{
  "n_layer": 8,
  "d_model": 768,
  "n_head": 8,
  "n_kv_head": 8,
  "head_dim": 96,
  "d_mlp": 3072,
  "vocab_size": 32768,
  "activation": "silu",
  "norm": "layernorm",
  "norm_place": "pre",
  "norm_eps": 1e-05,
  "positions": "rope",
  "rope_base": 10000.0,
  "rope_fraction": 0.5,
  "qk_norm": false,
  "attn_scale": 0.102,
  "bias": "none",
  "tie_embeddings": false,
  "parallel_block": true,
  "init": "normal",
  "init_std_qkv": 0.0283,
  "init_std_o": 0.00707,
  "init_std_up": 0.0283,
  "init_std_down": 0.00353,
  "optimizer": "adamw",
  "lr": 0.000781,
  "lr_mult_o": 0.64,
  "beta1": 0.9,
  "beta2": 0.99,
  "lr_head": 0.00541,
  "grad_clip": 1.0,
  "warmup_steps": 414,
  "schedule": "wsd",
  "decay_fraction": 0.934,
  "decay_shape": "pow",
  "final_lr_fraction": 0.02,
  "batch_tokens": 131072,
  "seq_len": 1024,
  "doc_mask": true,
  "train_tokens": 654300000,
  "steps": 4992,
  "dataset": "wikipedia_en"
}
Each number is 128 + 24 x the weight over its row's rms, rounded and kept within 0 to 255. Layers, rows and columns count from 0. Numbers have three digits each. The size before them is the row's rms in percent of the matrix's.

# k: layer 3 attention key, 768x768, rms 0.028, rows 30-49, columns 448-511
# q: layer 3 attention query, 768x768, rms 0.0279, rows 31-50, columns 448-511
k30 099:139174150111112123080111135090141155124141131104154131106124120124124105097128127137134085109195142082110160142124162158096137141170099150157123111118109119115121084111098121131157124090131153
q31 104:145125129101109160111126137130175156141177131105100117137127149062140128147097147112095099139121135157141112108126140146092147168114140093135117116146092143106134133137106111159143144125107160
k31 110:145165085125138151148138128134136111126126092082133143119119101122125187135131089145132125124105128081140092134146143143173155150121114158127105158151125135141103119135112093149115101136143146
q32 099:104138124106127167164111165137125137089147134124120152107147140165118130133161144103151110120161124155125089172105169149102145129148118115134139136118109120139123114123098144119144130143108099
k32 123:131153138112092121072097099122089119131153108128084158167107129137121111111071114159132122172169121138133207100079094140185134124131098108148144121104151080142140128114124188099105132080119134
q33 112:112121149149142159098131112123167147119148135133069144151094110117139130155132135131141090121132136109084126103070148167149132154121139119144113112131141131113144130130096159098121100096111148
k33 099:140137178065053154134073101152119073156111104146162125114154111068102161130133058129153157122129116098141149147133145130120120137102121137133125164123169102177117100086102124093137136136153136
q34 097:160174142107128099094120160116154109156121140092155152158119138126143132157129076098094151066152156105166150161099111114153113140165139139100108169107159114153152090159153152158157095105111117
k34 095:123124162127155164151122160146181162142076148156170124121122169131121155130144084079124139166114117164091124161137145147134132119147154091120082152145108138117153142131112159175141088137146103
q35 103:130141065122118143137134136111143132163142149139132152143092149113094108076131157116104118107141153137152101113127121143131133118098085113138101119112108137145116132137086143109136137108150140
k35 099:159196125081128131139150112169142078101135132101150127100122120139135127145152130129124125136119148095109078140153128117136151141116121155134117170117159139115130081096128100103103129145129141
q36 098:128136120100137099134127152130115138144143130100098152139138165088132134142151132149117169117155138159151118137148135137087141126115115115100091154130140142135095115134075135166182162106144100
k36 091:142170097124184122130098117124081153123129096093128153110110110100161095103087143133101121148120140153164121136103133100143152142106120121088140109107126142104105121151136089130118106108103103
q37 098:114120168127104151135135119156128136134101099119160191106128145172128111125127162089155128103139138103155132124099114145170131146150128116162128131084137140182157102139130110162106121113160166
k37 099:140105149088109118097088107111121127150127102126107139142110128097133130090106081158167135140168131159192172125111056102125124121142115132145121096105149109178129088124137119139112138093096154
q38 100:107105125124097125172096105172129090099154086131102114071163126160123141131123106104129128095120123123094116125147113133136115136155131085089106166139119199149121148158124133101121088141155066
k38 089:134131171128131086116133093108174121156155105093135123112120140147074145117103129105089131143125139139092084131132091117073089130103160110101141124172112105101155104160140127133119105152109117
q39 102:095162088096110134137127124138119138094123125161121112095097098122132144095147115131101153157126119161110104128097111085100159141110182129147123147134154135128109118134124135129148154151108164
k39 098:110117107107085107165112160117108103152134117116134077133160132159095108102149121162103084129114119105097132103134129144123125148160095120131159163116147120160087147163072148106140096117118175
q40 105:158135137113092124151087107166158111147181110125114139106129122140130136145163084093143099136140124124128112135122078121123107150148165138153088116122181180135125144094153118169182130143123145
k40 098:140097134128128108190095127164156132092113113134122116090116120121119141091121067079140159142098167167125109181109161139116100118138129126114106176153086115125151117093149157145128095142165096
q41 101:166127096128126172140114151128172140140119151079178191137092143145135128145194103093110111145119137109151153125140140129118126124166134123125108144107146140104087152100143125129135148149147113
k41 100:152150153140118112156115104119143150122158100100113111116121166199098137156174103123146155099080127153110094140136152121137128117112146131135133110167091100127163168144119127127147103139133147
q42 104:088118114115103130116115112122103166060149114154151121121112117146166125118159106115156162084144136133142152162135140107131126160113127121126162135109107116134130127111132152107116168158127084
k42 098:129100108142134166085094101119113139125173136106103132119117143126122133113145147112139121150119128125146130073160115116126117105158106141108130083143141141154091127117129146142168130154146102
q43 107:134125137163102133098091119136159130121107150146134108110111099114116121133163150112169119138127140110139146118134116086162146159114135127135115130137109154145143111132158134139108158153137101
k43 106:119136150146111129103076103158198147138098171125133095075102137142094139116135108106151165128139141129094103126117117113116065149111143098130118169136145131157130100099077144110142117136152156
q44 101:124102096155151127108113130129182128125095129136123097171169153139076143100136125082131144141126140129109155104117136135154144133116128107122153105105133143097135128147098108193089119133102117
k44 100:173137156147145150108097149133114125172132126093140148212165156109144125105128148159139131072147148105155127106171119106126145135159112102128140133164124121180082134133159136139104135110139111
q45 103:092134149150108086135100106104159138104086098137086133121124125157115130113161125110086122134174156111125166141116129159156104148132138093130106124151174120137160109141122156098103142134108142
k45 103:125161172141122090156087141165161158156138142110122115139131133119122141129139119100101129136110134126092139128120156137115081131107112099134122135134121118188156092139095141096115104109188136
q46 096:155127119127138141150142150099100100137165148136099139120103127104141147105129131108139167109133079173128120142120131142121096125126143153129152124146070103141139112129097103108169109119142125
k46 095:100124129155088105130162132139107139105099146149118099112134117164120125115141134124124145065136108157172132136118143124152143123162100102133102156149131130118115133160121124126166160168175106
q47 096:149120146135104155166123115117142137086106141119126152091128118121145092123090141126120102133128140075111145133174119164132137173143120116119124139154128121119121171155121134138111115137117119
k47 095:113133064125126151143119135097118093150111156136145097163087116146127146098123147136130141175144142110089113157129106139135098106119137144119118136150109125104155114134149115144139122166135135
q48 103:139129110130123115115154135147125147088184106083149132159166127130126136160156157139090133127139144162169133129137108167117113122133097149123132128149123151125142094118076135128162196136149142
k48 094:129134107120150120123174102153107157155141117090137153132124143143157139148118100145132107100124135094127111094106124139140103133123116126105145131130145072132108078130128134120087168133154133
q49 100:097111139153088075113142110087167092091134142113163142155120153135103173137102134139088107122128135080199132103156106105137149123117126121123167129152127107126124138123121102152131145139165122
k49 098:133146110166128157120101102139134157066120144091162099125116098118129141163122156109131167108127110144133146135158115102116090147125149150117124179171144122153148079101135176128106109146107115
q50 099:108119135142108148167105118097113111141082179103092146134115093150121136128143139113139129144113083147127145126123136080097107125124117127141119104081167155104105150156127130112125137121149143